Each number is 128 + 24 x the weight over its row's rms, rounded and kept within 0 to 255. Layers, rows and columns count from 0. Numbers have three digits each. The size before them is the row's rms in percent of the matrix's.

# up: layer 12 MLP up, 512x128, rms 0.149, rows 56-108, columns 0-127
# down: layer 12 MLP down (transposed), 512x128, rms 0.148, rows 56-107, columns 0-127
up56 102:098140095137149106133127149129119090135105120114115114133113104115094117144139120104137128109111124190087162125148145150131151138136118086132140128142117181145105118140166158146102101106074082173143118109104131140139090155120124125119116141127137173090158077122170154148136115156127086158152132086089097099159127117121121096143113102107108127147121111114081145145090124128078140089117
down56 099:164103145135097088131116086109117170105142135116096084110117163101172115126120141122156139145159110091114093110152098125110090129094136145131112075118141132118151135112105086103086113149146162112106158130131159115120167121133160140116146114102148109129107173198146090113105114153135144095154101114173119163105111104135115160159135093141123142126139131154168136120142100097132128133129
up57 094:123120089134145127154112151149091148157075118109098184143119144118105141122148128108124084088164179107153153117132111108168113134121106097133138149127153113127112140145091134111148141117100091137142163128138111103154158143096088119144132121100138127207194098124170119130155118120158140084154159132094130130120124119113143121114130151114107134132119161120139110158136164178146139149135
down57 101:137103143133125067108123085131141130098136105108177116123119119118132118098141072111102151142192140140107119130114180125107140103128118133082150099160130091119120101073142158123103122155129140138138133178099105144107127118085107093150145113141161098101121124146137144104138114099093130174124142102141105141083120095094101109122144147129144107115118115110107154131085104092092131125102
up58 096:155142121160134138172116156152124163120177109138116129078120087145149124155156148147163121146109110138115124116104092103082156107127131135129154095139097126142121113083168131148088154174112115101103142160111152110128139086144125061134138135150170193124097127150159088124128136146126129139137143155098144140115131154135117124160175124153108134130145143124097116130109189141107130133136
down58 102:124126169110126147147102119082139111116142110119179141142107153147141151133121102114131139148097131141156113131155171171148130117157106128106075179148094161132102138115143141110093141070111101124121111112162109136145182143094143167149152141120146098137153130115173133072125096123149134112089151112107180151101099116123107097114111123155086122115127130140108168116090125118151111130133
up59 093:130138148158125163139151140144110156152133129159087170141143122141127134116112123131130148111112103133123147109144130154134136114119160135126105168119124109170141173136100133088120077096138121186130174153185126136104135153098109106100182118127110158148115134064110105127118158133135120129122167098133117185137114146115141165119126113162133152111141166157139120164086140105145173166149
down59 090:156140117109134091125125130097140093123141150155177158106137140094112115148138128123119115128130125134145122129113137114111121159112126102138158118130134145131108125145122119138131208139114123095171104084090104150163166119147191110090101146135160127102134171181128134137157062141139117121146131143109155115130163158167142087155134106128135150145092077110137166127145138155173113129125
up60 106:092115122121094123109131122137121120133127125122096133131069118094124115111134161148140177090115129120118136113137127123203139125103102127127125091142093095137153160156143086171141132150136159141129146174124114161155150119123100135148096100133114132118153130125106173162125138196106112158088122098146087125164129144142149108131116142083149130123140146134138165090090153104092120081127
down60 113:158120127107118124128138096102122117109125110104131056127110131144128107114097120170156130131107116124118123140150137114089159110142085099129113127147168150104090105122145173136140071161126135153124128133118117148091162112096133102126119159131202137138100144116156104117178128140131138115110118150183150129067121130147119139115159124162116139154155127123095153166141082168124135145094
up61 093:155157155145171130123163079139141136168115118104115104145180097121121145120115159142088144137109107148137114073089096085098134132128141145118127139125156163107175128107119149093137118154169083150134092114141126161131101108126100131139141126165110159103107131102132130154145158089180109126127099155086117095124099121117149104104161118114127146151127174142102112136145130117102141089150
down61 088:107133145140109109122079180157157142087116085146117148123112126116110139130106184124169094110174150133132095120170134141151142142124125088127091133109109110149131134119157119147107145086108186124080118127112132083079085119124177128144144110120135115135171115129140109093084118170099167113133153141124136134111130130114094155118135094149142143108130107107122094128130104125136123179118
up62 093:077099115130148168085179087091128127152100106169128127142088139130120105157170141147141116129134144157140130138092112161146166101130119109127103172154114116130109115080127068168110069123098107108127165116100111136086145139120108187118124094128131116164121153106137143151144142131130110122135147104104125143115118166123147096133112131082128131138126158112107108161120127136127102151097
down62 090:156139125089152124154077160136140080149168118077116102138150158111107151111110136064101096124138114110116132148165142119132123164124130160078129107104152111162148133162106161125114171146148145115134105161168128158111137067107113091172081121074124122114133149139119102122105119151148138157146146128112110106163133099097160155136137135142144130141141142147099126137126126123142138139096
up63 105:159114167139091079144169098160182116109141142137168119119160130135151128119146123125147182187134166125138123063094133126132134137158157140120091132106180116129135106116130105130096099134162148128109126127130114107161159155109127099136116146133115157102129126170139124139133100118165112114120137092120108106114088123098157166141148126163115099129131098129123189162144099114129107152129
down63 103:098126094175115117134159131143126136107114140111106147118133150169107111080081084174123103092151136104104126069090136130114145114118104147195105120127103092108132142080132146160123120124090124154104097162106152139119119087124081119134106107137111123137134113153112134116099164105087104138130140132142104162174118119081105117131112138110147122100110158121134137116152108128117152088100
up64 100:106118115155139137150143150144116112141131103135134110107130087148114100169187097165138127142150138134128163165137125110130143094099136114133132148185147120105106112102081102117108120094141131111131163110097113133138104126134138095112176100117099118118112139084120144170169139086094133109164112136145176172165134109075125170120163125170157139146174158104121128144149133104125123130136
down64 092:130131156077152132137098138126123078139107174099100098132128159134165146125116101097140114131157085122144162104134122122118126159120097102143156113104134146155118113110124139091136139168142133147110106162129116140117164142124108142129089135153138107174152161177093145138113110151111138116114132153164066107140120134193141093102143102086107121133169091147151128112126160147104140117084
up65 104:078155092143123136108150097116152118138118099125147200091145114164134150157115120136147089128122152119088137134124156160174108128122110086121077133139155186125102125114128121081097152120110141142153152125154125135091109133157118107105122112163135174154125082119170125134120094144082127109143158112119093108151129096131120109109187130118131134184122137116119140125129153129135147133135
down65 109:103172134145126082132129104116077127138143117131165101097114141145128151092140127124122110132112135095151140109126136131127151113113128139133090113105125095103134152093090127144121141147172155113172155160115141116116182108093136130125169127167159159095166136146113077097159134124122128126134110112146081181150112076140147189138169094113152116128147153126087148137117099113149144135123
up66 090:133133110158100121139117091104152061107160100112138132110111127150138122090152095109100077180122125110132112093134123132150148137116117179159141128134174155134121149097125142145156133146135086104157145133140129132105125136122164131169099133132082087153103170112154101150169141102143153142127124097143094114174154164099101121106102116155131148161126117129123136180125128098163127113143
down66 089:108108169106122116160133109118164157126110177122181119163146119161125118101100116159173136090137129112121120110102112143112138154128138136103185167132124079169113150129118148155132132143092159129117095103138103147095118124159116137106109117126141157104136099151095140131113092103132110101073134114126098132102123130118125144197146148107145157072139132118139148095129144086117155161110
up67 101:126111103141115125180166120122142124161167089106120153109124114133154138134204130051178125134127138126113136131147143119108151144136145165117105109125143105140111132128138151158100142155148098161185145121129115130152152159076076109168087112120153131162144123123143126146104107146140100158112140131097166151115118145106137114116113089157079159122122160143140119142104110134108134134120
down67 100:130124094133135096155112116099116110132179104120137074117132118134079127085159151113117121192083129109116135124153186119114093136137185146121133140123108137165124122100102110145107117092135148130124136134165117134111112138116151129073105127150144143167162122134080126146107132146123173134115172100158150127130143169123132148181142118086109139166141153117135095127159113122110159137130
up68 093:131131106144116176118119108153135129136139090171101110127087108178133146143163132088135139139142089114082143137121154159131145143130094163075081138135154129137104170159140135125120114126129150097097098140157094102153101129119133141115140131134147147102170099108093123119138141122173078148117108100157133126168109183108084107143125142099105150135157072127148112101112113137115119107125
down68 090:138131118121173102178141133109117136118127144127126118114133107132196083084136092119158123132188156142097124125076107132095115139133122105171136138100112154120162111137115137122106131109093171114151127123080138157088171131173136098128150114154143117110126110096150145124139152129103131125109174133155131140118154124154120128150109120130080124098130088097178114167118109113111147122082
up69 094:116127115106126151125130109126140129135128138125114170136136130146138162161124129090145136095181116091129104116102119091099092144083137099136126145137167123085147117142110068145120116119109093130145114096144129148152136104132104161102138148159129128129188124094090150127104137122120073122126099159120101087153194085130101108090154157133123111151128139097077130145102115104144158141151
down69 092:121113121123122113120138111115110138134146070097100090084104118132134122095114115113106141128060138155142166107185100129143153111182135135102121129126112129163093145143146175096147138121147158115119141177102102135108117158118142111166125105107091114114127081144146137130162103147111152133088166113128153160095058167123145133164147109130127146115123137130131101148114125166139105123125
up70 084:142163145094112148157124119141117158169153103129131163120174142137120142146132109114142099150147092166117110126124126133132160079125170125162110120120131124149124105098204141150139132147133091146130143123086163120118107126165158126140082183140097152128107103103149162155144157175122094174126138150128166135122163191119158135147146125126129126164102089151133125135123136141131152133136
down70 084:130089122153077137136122127103144109144124134109144115143083078090096164109159097145112159129124149112094127123098146089138140170131108143100133093154121176076125111174086123121125134118141154146125128130135133116102169128127125126138154072159133128160096112144149101102146152081128113132165132143129138161103095105151144156145144157173144121123149111092102079103126113091143137147130
up71 095:134150134136123110137121131133139119114131153145164121150102158137142122138175141101183178148129085106131128083141126114092115102121145140105202105122145136120146075083134127180139154140090143147113139101165123114126164109073128100147101158121145115154145150086159169110140100123129134160163110091125126149131112107125120093120120161138096076148107134120119120154105125098140136120106
down71 093:110137119116105130144149121118172121145109139115108100136116118162095125154123118158081142098121197173127145140091116147135108129155103108155138113110139115121107157116135131086127073128126126134130107134052099155140148170116150171157107129062088116131070131136103109138138147097106170141137096126131106125129123157155099122128132106125129140108118149113145137119134082137135086086147
up72 099:112117119164157147112132134183137143158125098069143143140154175125134124112150157119154105156078133126122107122140120117095152145170144082130125112164118143141108092120100086118138162109109172168103108131147138122114178087120117137137142145133131124117128120144135114125127168173151143147126163138151105161117168176120114077122118133123125144144137125167142138088112155088108095087152
down72 102:170097116125160151126139126117134120107157111130154141090153131116120083078135105141179123093128076144096086114118157133139117105094156113102155137168157090117111132149114153129121106126124152142092140147117125121144151164130098135140102125129108156166118059111117087097153132105125130121091100106140095099136117108087155143164158142146123070128143122151154150131131112112127132116177
up73 096:132148151144150128123143133102162095106180101103047143112101163141144134099089122093142140155099119153129136098140081135079174125143104095164148130156121111142077094114135123142151144089153131105135107104175128141158167131125123146127117177126148131145106136127155063128135105139106109107124144136125112120158155132139123175129127127165132138141146129117124126151094120175133138112133
down73 094:113093150162131133152105132135093132136073147142152129115147124116113132171177106182123125092133119100118156168101137131182159110141151171120155146126125112129210138170126149137144115136080137123140114144062116119129068155117156118122142103092119159136144101132134147152136153151152128113126131126116131133099112150108162125103102122132121159105143119144166176116135130113138126103120
up74 105:128086146112095095112165135139129137111124146133143105097164117153130153123126131104082139101045111115081112127134068108125107132107129127134125131154120112092154155179143122131123134097072111137118141145137136095150134154129122144131141106141128140121138120120143096113125110173135157145108056111119124131151139134149089161096129121130065139147097101108122078116119131138092126123167
down74 104:156137110161162142141141146103115104145133128129140168128123081096154128116113151145162120136161135181119115085149155133131119097106120105153081131079110137147103148082127128139101078137127148115112140153124156155091110151151156086153127143104103151136124129118095157098184158101092122153126108157137135119133112138118132154124165123139141123115104093095113187146151159099161130088112
up75 103:168107175117128119149114076129138110074108120107140098047164143149114124123156110116125106103099120097134135111139171140146141098145152118133141137104096107184176139073092147093120116119100126115139150121147121151197145102114126120141096125141134143129135103124154152109097112131108111118140137116158172123155112117121113133160135131121125084163152132129092094127160115126135123109156
down75 103:124153113141115126082116174125109122141181104084128143140127176153136106132111152103114101130107145129155143070127103155137111125115129104144106133101132127141128157137121114095138131078204118133121159108106147144112149151072175134127159131096137152147131146129135144159117143188106141119137126127110107132120110156122114150091159125127132156107156154103174078131159087133139112167120
up76 097:166144132105138120118176170148135096121096071082127136148142157129146123101127130091131151153132107140120149104132127171140148131102121097116095110143146127154152144104107133135089144110103157150123134119134205087113144159094113126136134124093128148127143144117095175137105115126123104119149153098136147161146119148169108163120147164100165088130143136122117165151142170128111178088120
down76 094:173102130113114167126150134088114138141126152125091126108124109123093122155111141149112173081160144122096121122176137088162132126164174118143124147135118143144099142110110165148100202128106134112118141072147137123146111116140183142129149097143095185146117143144105149128111117149142120128156106133135130122132156108129111116157117073130147110095090152154113085142101114133114106104146
up77 109:141092141124100123094087127120116119128149162127136154109155146099152109172107147124115132132131116135136117160116145093144135144156115080116151112147111097116120126146115132162158103044111107154101088137115147091155135163152130098125120127063161148129147162123088104119128121129147099134136131147143140123138120085126111202121146152088122149149158133134131159097168104141129105132170
down77 109:118180111149144111118101134181180112140161136114108116130087129122104177136122132136084113112111132107165098120135142110157144127133172086156106155081124080126151149116115165125142135122137117114128134137135089147136075126159130125140121113159138146106101159125135100090117169098127151125077081133176099126114122071105111120116116091161121117119136118111114153141093154146130141149116
up78 102:100114136109139147135109143086091136154111108143146162118149122087081143153165098110127131120130158150102128154131071097125117147129181147127117148150083148139144125171147133160123110134154184107076143150172143177135160102120126148127113167131115116126145096150153101163134132185102101197132164118146157147150131149108143122150123122131120101123135126144155122099137121143129124143135
down78 099:139120090112077154159124102116117086146130128090135115130129098178115138097080138104116112160111109151093133079120172147117132111133125138114126137124135152121124098169136147129143144110140139094161166125094129098142144118152138139134145166154121119099150125132161123079125175121106098143109092165104130112094145064159081130115163126135147124092103117114131116123144166157153174116103
up79 097:131106129160153117170089126120123140082123099139099135120144164121139135142155120114119142133149147058126126149117122131168139142144130120151142118146080129113107135174155128152132121099098126135139131146181169127146120171166100138159133110111196143120099122102076116151094128147115100128179114130097114130171092137162177130142151095106147167109092117105127115103123105135134116132143
down79 096:169155139137135096114118180154117124103099126104116098114092089125121158115115127108127100139147126157146093105157114153076097096126163125077159178095133139127170124107099130113152153159152132121177104131130125126101140142163128108109128108127083123089096146124137127079111128133182107114120157127181165134122144118088127094130150148122128103149137099131137097148105146116103105103146
up80 098:123132188094117114161154142162127148159143102147117129136165134089136114155157059088139160172118107117179141131134111135146109113114128130100129158139121109083162151098103125138100154117084132114164136137147126102095121141132129136119114127125119107123135081118122123119125107113166146140086135125152099131160111119155100178151131112152111114165155107112135165185134063119125110140126
down80 109:085105127076136096131169105104127154141100135129172115132141107125129104143136107143126141102131161131149127194108120102105114081117140127187127142081123129100115106111139137127105147119131102141104119171099124166103116104144150139141162080122138077089123127155140100140163074147128139124126149116117127135120123134141133130104133079101145151131122065110130158117076100112132107160116
up81 093:086121128136195137167159108132151132174147102131130127187104106151091128114136139146165133104124152122114158146133101106117122120139118114122141112121080145138140125169179146090111126087149137167137153139148147110094097113140113111147076127149157117142144070084175128133129110121120117152128132090160142087149137151140110173144119147132122126152121106140129157109129107127079150103101
down81 093:145146119125156105124108152105083112100156113141120118118136109114147065157092123097099058115128142135143104099099108134125158151116086096143151144117128097121143112077098114156120151144143122117106060134138108132134109126140127155093138136152076150099107134156059099162150149120123141131171112141133117141101117143142139092092127142102138118104134115127111141103136137116138141166085
up82 104:137136110160137093115149088098153105106161181126125145173093132123104108105106149143141149109109130136122096126153127103172153130112117104137090113110090150185110167068134128141137143139104124092120112162124116143137128175121090110127134131152088146147104129092117142099164096137157127115115086090097106127126138114141135152133173135138091126146130115073091157097110114120131138092136
down82 099:140091139126116157108114154142109144154110070148120121095133105142160140136123129128142091127112118111094131137114120112073128121116092134155148092151126076091156138158134142113112102103166120146105147105118138111122102095097102178155131116121138092099163110136168080135134158123127136152121158161133159160132099144114096100097091163121141142102108144190135086125117135172149122147156
up83 110:115127140125077107124089156151137119109095068127138114127145118144152124114098126137154193119137132121099139128126144128122136169094160168144143141148108149141115156096144163149146129098154125143108108147113159156174162153059134140096112109146077110130144147132137154101111110141114117159128176167126126128137140115139140162087139083141140139109124132078173141139142131163168149140134
down83 113:135118108153145118152128112113152145129162141139084109138128120113074138144131136069124097157086124181137146129128100122113133144191136130138144133097117107166139110148111129134120119166134101131106178112079120104097130080123068147087136120137120129159197104141133114136139135137125102133087146128156156150142169166106141165130161133158126157122108138164098123154100119133129121137150
up84 091:180117104138149141119145115105134109176154171121131138086129130140146119129124114123113159138147100152123148167131140140148171084159139108131100128129153080194107144156149170177130145093150090108116144133105133135160117119122090122172102146107138154104151112139135144125115165119144159154134123121115135103104102147123154121130132114126113094174129145120117164081180109165106150080130
down84 088:100122144096101105126118112127109128139093097164115153138145120116096124152131146126126121129114166077122098137167118117101099143123116211080136112154102138101119127126134092138115104136092127119164109137129162133099094080129165112123159133125178114123130143057153084121144072131141131104075165118137153127148145156136116120145111145147164131138123150133111094113101151112140119152119
up85 097:100114132125107160147159118121102121127150153101114115164113047136105144143132127125149177102112153104115082076137118133162127143152129095101108117140155136097163113102153128166097129125135150124127137187140121155111110137141154132168127128130125149142122134158165126077141148086114140124066150106086138087105123126147124162149160126135115137164126112136162152129166107101113094125145
down85 090:129115126113166068143121160142111110108132134188146150123152153144148097131126125107121078155178141157160136179126151120085111103157124129164147121090087136136144094134150125129154096137157093133122132107105146090119131109107125085097127150083142122111139144116111118165096049175152127148141096118153156151130142150138130110103105116119105102116129134123109112151094122154114137129134
up86 088:143107091138137143167104118109141152131119145154153110106128135151170128102166127094145118157155130134113097160106137139091138115147103126124137109083100137167124095135146091107144133152116110096109107104125141087140107145121122092144140135135103116162160131139086125121132118133184121117142112147169128146166155145180182174133103123105131131150123089110090117174130136149124053142096
down86 079:128138185093128123140139136144085148128126176146122115132134144131093097156116132158107138113131131113139125094129136125169149132144172129146156147155150123121089147115127175115115135124131126163084117131126154136109115135138127130119181087097149133098129118126124080114135145124101168152112134138128096156085093112098062073114153140144082122073114151131180139103142125125135174118146
up87 111:177135153140087089158121090127164131112118113098154093117131121109145150164153141141105146136130121103131077121136124089101161086136146134094194108170134072094090141114118133126104105147135140177131118104123104143148175117125129132074142139106145126104141105136136085143108122120130126127146154153128150147103124146136132137171106089146137118101148170131083120080118099120128124133119
down87 107:097153098114129145087131168139112135113137114120124128145108088113129069101081135146151109134146155140140116111127143156168131168133132131159093116164120103203143131111149120169123125140145130111125100166096147127088114158127121058134138087189128116120106113128133164119144165091159119139114121109135142170140116105101138116142114136114150127110134077124156164138173115117111145134135
up88 094:183152142128128156124152134130166135142100134135119159112103092152147114154126142124141144116128093171137134137165147182139162109128099103108180135130136120158149124103061086157170096110135127116109190177152175118117122101123117167133110112121116131143121104131115160151115153109126105135092151191147147135123142137165133101104133124115135115119127135092132167128132096125150151149154
down88 084:121099102121106141118152124118126127132123127132122087136128154091089152126128121178129114178151154132104145129092096078132108106097156154133105146171103139105149108170168177128109186150127146132108102090096134176155185147135140118126145133142133140136151173157107130113135111141121143099162108120121117150167122095118155188174136108145122139149146157156106100132128148138111136132121
up89 086:100123103137117143125133112148166118155130106127111181141102117120098138133155155121109190140130116118173156099109118108117125102159140097111089091133109103139117144111103143081145116090064128156100111148137108139127133126126137120103159113134144149098116136108135130059113137128106103165115115105139165098110109068133119138129145117149124121133142108086112077165109179112100161128154
down89 079:120122111126139125125109138173113096122094122133153130130124107148182099108088124099101111123164141153087119117116147095128128165128156117155124162120166130145106102122129163125125141155171143119183145109079114141132040141127092135133127119164122120103112099170112096119183133127115124072134120156135147133103090115117107096089106110103087119100117120122147114144120106150134105140125
up90 101:101163142165128133130111169121144140166170164086182162105116120112128144106133143117130131115133121158091140117088122086116084111127152132129106141120137131098108142107122145128139168133104125125128133167184131145097135127117111122118127151094135115150090084159147128165160076125126086141092141132126142121163118157069141163123121122085109118104153088129175141115083124154115123108124
down90 103:126136113134096112125144138121106111120146122107113149136116106164164169113060144144099120108137100114123157149134104152106118169156179160085137126115164106131131121146155110110110118168110162112109099152134133102131086183084127125122089128093133090121127157139139161117110136130140138120122091148111153095098071143134085071163147143136124153120110121145152099124107137113119096152092
up91 108:145133145113133125118162157144170154126130126110151142139120093136135128150108171092159141133132103156125141117103057098145145076162149170161141085132085123132115128116119078094125134104131134104099107139108130149105154125140110139126137128123145091127115130115143097138171118146112088142125155133104141081118159093139142120122139173178139137110060172107156130130121104126102107088155
down91 102:108118106142126098141119126149107130109130126113118141114076176094098094132111097144123099116151149134114100157114146133180127105123081106149140154142108133136118090123117195159089111135133127141140170075165151088145087150104123167127115154170083149141141115168130128125148180099104143106114130104121094136145129129125132095138096152096128126161134115093110100124137133128142142172100
up92 108:171142122115121145123162107135139145113111083138155146140125119123071118145141146151130102163129146191123081123111100123137141133080141150149167127149148120116151158131109106094169095113119146099145149138160142174145116117155168135133141057123102109156077109122124108122145147110100135137134127129109118108129168116141167166108102133132182163147145155134108120110120096134117085102148
down92 123:103110146143094092153127154136165127117103160131116130068130166150170103121137126114142097134123137165091149162127126143123103131131073120135153137124117125163126095108139116132129141139102152116146104165101134127137153110098101154098079126165154166133107138116118143122169105103121114098104114085145116152160141120174137123113078152142197082111104107106136144138130132109110122080098
up93 106:114094080171138116101086078099141120081152099104118140127138192119143145150111128157131101127171143107141126100140185159173135174094147142148098124168131165140146125166131174131112148113117087105121134133140140102105126111135101133147106123176124145153118119148138103135119122138113115143150116136107117108137144166100176159155108131114111141135094115152144142120124114145124099181132
down93 109:109101163119135154119131116141115116119098126141102098111145157085162134135112142073152101118153107090122116101148139110129161165120119125144126159123113125144117133108154190089101131129157098129130093118098120145106192124119143141108089144094142109147136095096111156114125140131168123117165115093140154110068125109152154094142161158130134105068144151146124132159097099102138143091137
up94 098:082132160132122147121113157102148159102139122167149117151157098139113162129131105120114133144133102126092161129121112072079129131109159120167132139158102115112106157145124126123131104173112113105120078099122155139103088143126105115146113151079151157131152093078125144086118125127143151144129102093085146097141118142101158115159125137074100078113131133116131150123086151099111145150145
down94 086:114113103122106084127104112113098127093162101105103135107104152162152119138127114112124146152117104162134139147143134139140139113098121128113125122146157124102089121094155103138143165167116126154138202168113133140151162169080156176118128114106122138130095117154151132133155145150149146159145136148162124184123199134140097147145109103147156146154095132148149083122125147142093119108109
up95 092:123134138132119111162085123156104122110153155125109152154132165177137112118164154147176166117172150157156163130122124114170093113153163152066125103165115125130123078143091146112127109133110135118125119124149110099121130139130092120131134131147154108150126126110169162139085123140083115150093161133091119137159082097132133134124161122106133072128156151135117168130153153133112158142107
down95 094:129117151164152131130151162087084093133141132150167096127148101125150111159104155080154140106165124128152116127141117160106147140133107125155143136102126147116088161159142114151160135140144105123095129090150102142111082104149149108141082148154107118133138137128120129133190099145166072061159121117128117153169182146160140122111132151117138145138133128117102113155113132110146151145146
up96 098:124124127101138102095111074144134138147090125118143107096146152149150116116193110123172130176075141146092141142093098147138105121097130134120148139139124139146077117162159180149121126138103081105115128122133141153123123095137123104160105119177148099140143132090129107104128136179123108124133095111152084101125131131120154116116138130123154121149129148155104141136138081062145113099120
down96 103:104166118138131128182164129155175143098090144151124105151161100106137143140110105102139114129148169116130137122120150132112131137124131152123153139140097142093183107121101144116154106143155141157138145094082115139123138086143143094134111117184169181141117145107059162128168110092144126136141131132149120137127126130139129110138173110121148069088123116168123150135133099118097111149130
up97 083:165113136199125139124156148136118131131117078108131137114146159134120150139136134106104147141101152161083102162135139160110159128142122123102165153166093145149130155178138158112143109137145109081116180117156147150101134118091115120146141137141080090145147124154128134132140136153182127106117123126160158137135150123148145137125145171129127133108142120141173120124176152064121084155133
down97 087:102130118111132152113126117085121137137185161103112156131117156118147143134127100171146148106145111140148170132072113153154105153141132135172061117172101134137181111094138133119130115138098144145094077124126126165127112132151169122129121124140131140114152117142149101148141157160129155164175091145139090114125110122138130115122110089142156134177125150090116140139120104175157147097122
up98 100:122148122187106085126144145177082112148133151138105092088124166127088088110123120139135119122106125090160139141144116086130139122117106133106102103166119118102135120174116125128112180100124130154158139132132085158135119127148118141141160071136099142116164107139125121118153129112091185121155155126179144132151097138130145090137136139127169106107163156120140147144102168126100126104112
down98 088:149137115133156158139090159133155102142128102165173127152124137136163130105121098135089162126182129153107093130138162131069130122159182124146112151125116166119126145130148135091174079135146114105137159124111121120122066125083115118109101172124162144119130150082124130102122144180139118108090107142139128153127127126099141143131147106106107120161088127159101129143156146106119115155129
up99 097:145124093119140097146098130132137138147150131153140087112131075115131129147121158165116124103123125155152130112123128173170142154135078146087173092159143160125118182154155153121133128125126165121099077161107123096115101133143130105091105122127166099132114127109114129112141109116109095168161163122124136101116119156167127141174102145122109103162098096167136165119121132153106126179131
down99 099:110101151131161147136127162106149132106112127154165082139117138094092162104112140152118131090135125117119115127115090084111137139112133125107115121135109104152174154103146135164103130117141124107160149113116116206117073154144142117085137136165127109121082121133141133069122128122137066170133120147138142169127123168145171134161077150127118156143122122157110131133118116145133121170137
up100 103:103115129119126151138132123130115156137102113130160116133127141119093135140156133099120152149094146132123158113123145148109117113151131138065114192099123094127080185111129103109097137128099142107150116130111119130121147107133124130135115084144130143125108168123135134143171096108136146124101125114115067124166141165085193135138074101107134090154156120134139161144149087100104151178101
down100 119:148118137133149156088087105168081108117135105123075161137124105135176148136132163122135126146122121137137113156140110171113073133154119137136106125092144115084140147129132128121152105169132156121136118125099088145162170121157102118149111135146123122119170116097146128126121146128080119102133177133085127131172112127165158122102080126162162130123157116106107151141182098092130141147143
up101 100:116104118117115119134125118129152112147121124170131105107141148128120109151161129139179127082085132187097123110154124124135157169130124147113106115163131143106110108180109094133121083087093134113105099111137152122113105134106124146081131107070165122116176141129169133155176131155149148133108120166141091094122078121134170123098143125120124112137111106099132152107117147119135072137114
down101 105:104138137126137132118114120127132134157122144161126137142124118123136118180122158102133094126114112119135148123143090124129162097118142100125118109134120128204096133132121127134150094150114114148130123130085086056125182151114101170118126130126108117135149134105096119137100117123135181107128175134142171093132151143082127138224148142108154132153143127081125113142136126103167146137144
up102 099:137108133110118109146146141118166108144175092135135148099123146164105168112147123166143105143162125143071146116060132101145124136121134104122108073148164176140103149115112097133115121097105147159140148117139112123193121135130166095111127137102130106180108142148105117138103130173126122152089118106099172126129125131126122148141125117123170108146106101081119151129130146106172142124157
down102 099:109159155100135099155170168136121115135136133126118153127166124074146142108165121098149127091089142131140123155150112106134168160141116144125120171134090166106158172117179148124121111129118099110126142099154089151168134149133160118109146114120143162115178127060104138067152122107120153146097112162142135090149154112145174126129138122140128133115130110100110120134094137124104120114116
up103 096:149148153135147108141149172156135110141104118134123159091154115121168079137142149107148101106150138142114157102110117095113107133147101142150158115154118145106166106162112092137095139141158138139164131122128112164128110117180141130137118177088115122163142125138089142161174088126128117130148074109143125120172131156129091148122072123123162139168136133163089139124165107147110114106096
down103 097:124138113121074146110123084146118129117145146117131138146110153112127147109137113142086099172092122116156141092164124157088158123109134108092123158107147123142126107096154151155131120097141127133156128117126127137100164152075155118105097129091123146114105136129121113092150162101120105212122125124101108161143097058098123190122111144114132110133186120113138127145119129116145132107132
up104 097:170147119190123104117103132153126152115156096093133136130114126117131091116093112107113135161143121168124080099120103170142153119124143124173120124135150147150116119144164177091133117126169140160108122103147152114132188156149144149141124169107113166132110125141131094106130144132143151097143141150151127111102137182135107157084114135141099153122147138151170113151174095156143095156120
down104 095:131130152095115143160150097120075147174122149124145137140152092177149116118160182133148145090165141084092173143128076110075144142125122128137112140102111118113182166119118098123110116134090153107155165088105065109088104120118085121142147116148118121134140133126103142130105079127131111136121141128126128104135134124118142088146158133103121115130137119102115123124118136113114170089123
up105 101:148107113122110167116107114121133127082119134151108144084117143110124137158141098151177167114125125151115133142120142126120124129121126135071106160121118120110112161109119132129146150179161178151094141124126113103142083100155113122114116143143087112183114132163116118088134139088164150098139079166170067116122117161134141118146094134115127125161108163127157135120174122164107119155146
down105 096:143113122158130145212113131128137064109148154089111108107120137132097086138095114140102100147129102131167119117079149169153179147140142154147097103095124137137163106140128099167138090134110127099165140155109086117147140165129114140120140146163133149151096144129128131147131168121153142157120154145112130139115106098148125134149129115113134102144157091128125161141116145087168097119106
up106 098:105114114134145172101100113078177114178098139097127129135141105148127156131142120102155118114138139143125151116150127119107165091118150128147151128135125138143148122108167122138128122118088143126108135153107121120166104165108169147121119095079142141105129163112153111139128127108103113123128180170122101114128067096150096177110141064112139113164091114120131139138077160135113117088135
down106 095:138133155094137154171129137169108131095127108105122168131114152079131125131149093117136156102129119157103090120088144138140125161100090118099132143129163082144097184128095131105128156126149155139107140112152123100099095081160108124133153175162125152106147085144113126122151116122184124156146080119124141152122121115124139113114120158112130126080173135148168121165107121109126162118134
up107 091:121131141134117120133177133126104144136135121102185155156107101150114114127144116110146130174132149138111087148123123100112142128105131118126122079115123111131151173072163121160136128140106096165148069140151085101120173111129153184132130117135113115117153117117139161148130139093153090167135140107159124126113094127154160096136118164122165137122177103146106153110115141086102141125081
down107 094:164117128115095140138124090106139136128084105154137184140152109113147138113081114129157176108086146097113112113128103105146128155118108100088165132139118137108111161179100099148086146147112111122107142142155125128137097179106102124176125147137162133166142142151151093117169138123102149133129097120099100136122136143172139180118127123102158094116143165131136161141113123162126092124148
up108 105:163127165144119140164119122126103156154138118111118096137137146147137141130093139123166150155140138164127128119143140113094154122140092114133153114149106101117100086091150153160113190106142179131151138099165109119164142108121110138114104118149129146161116155092152109146120068135128163116171180151169136127146133117163136145115136118155131086163128159116105145161117102115130152070098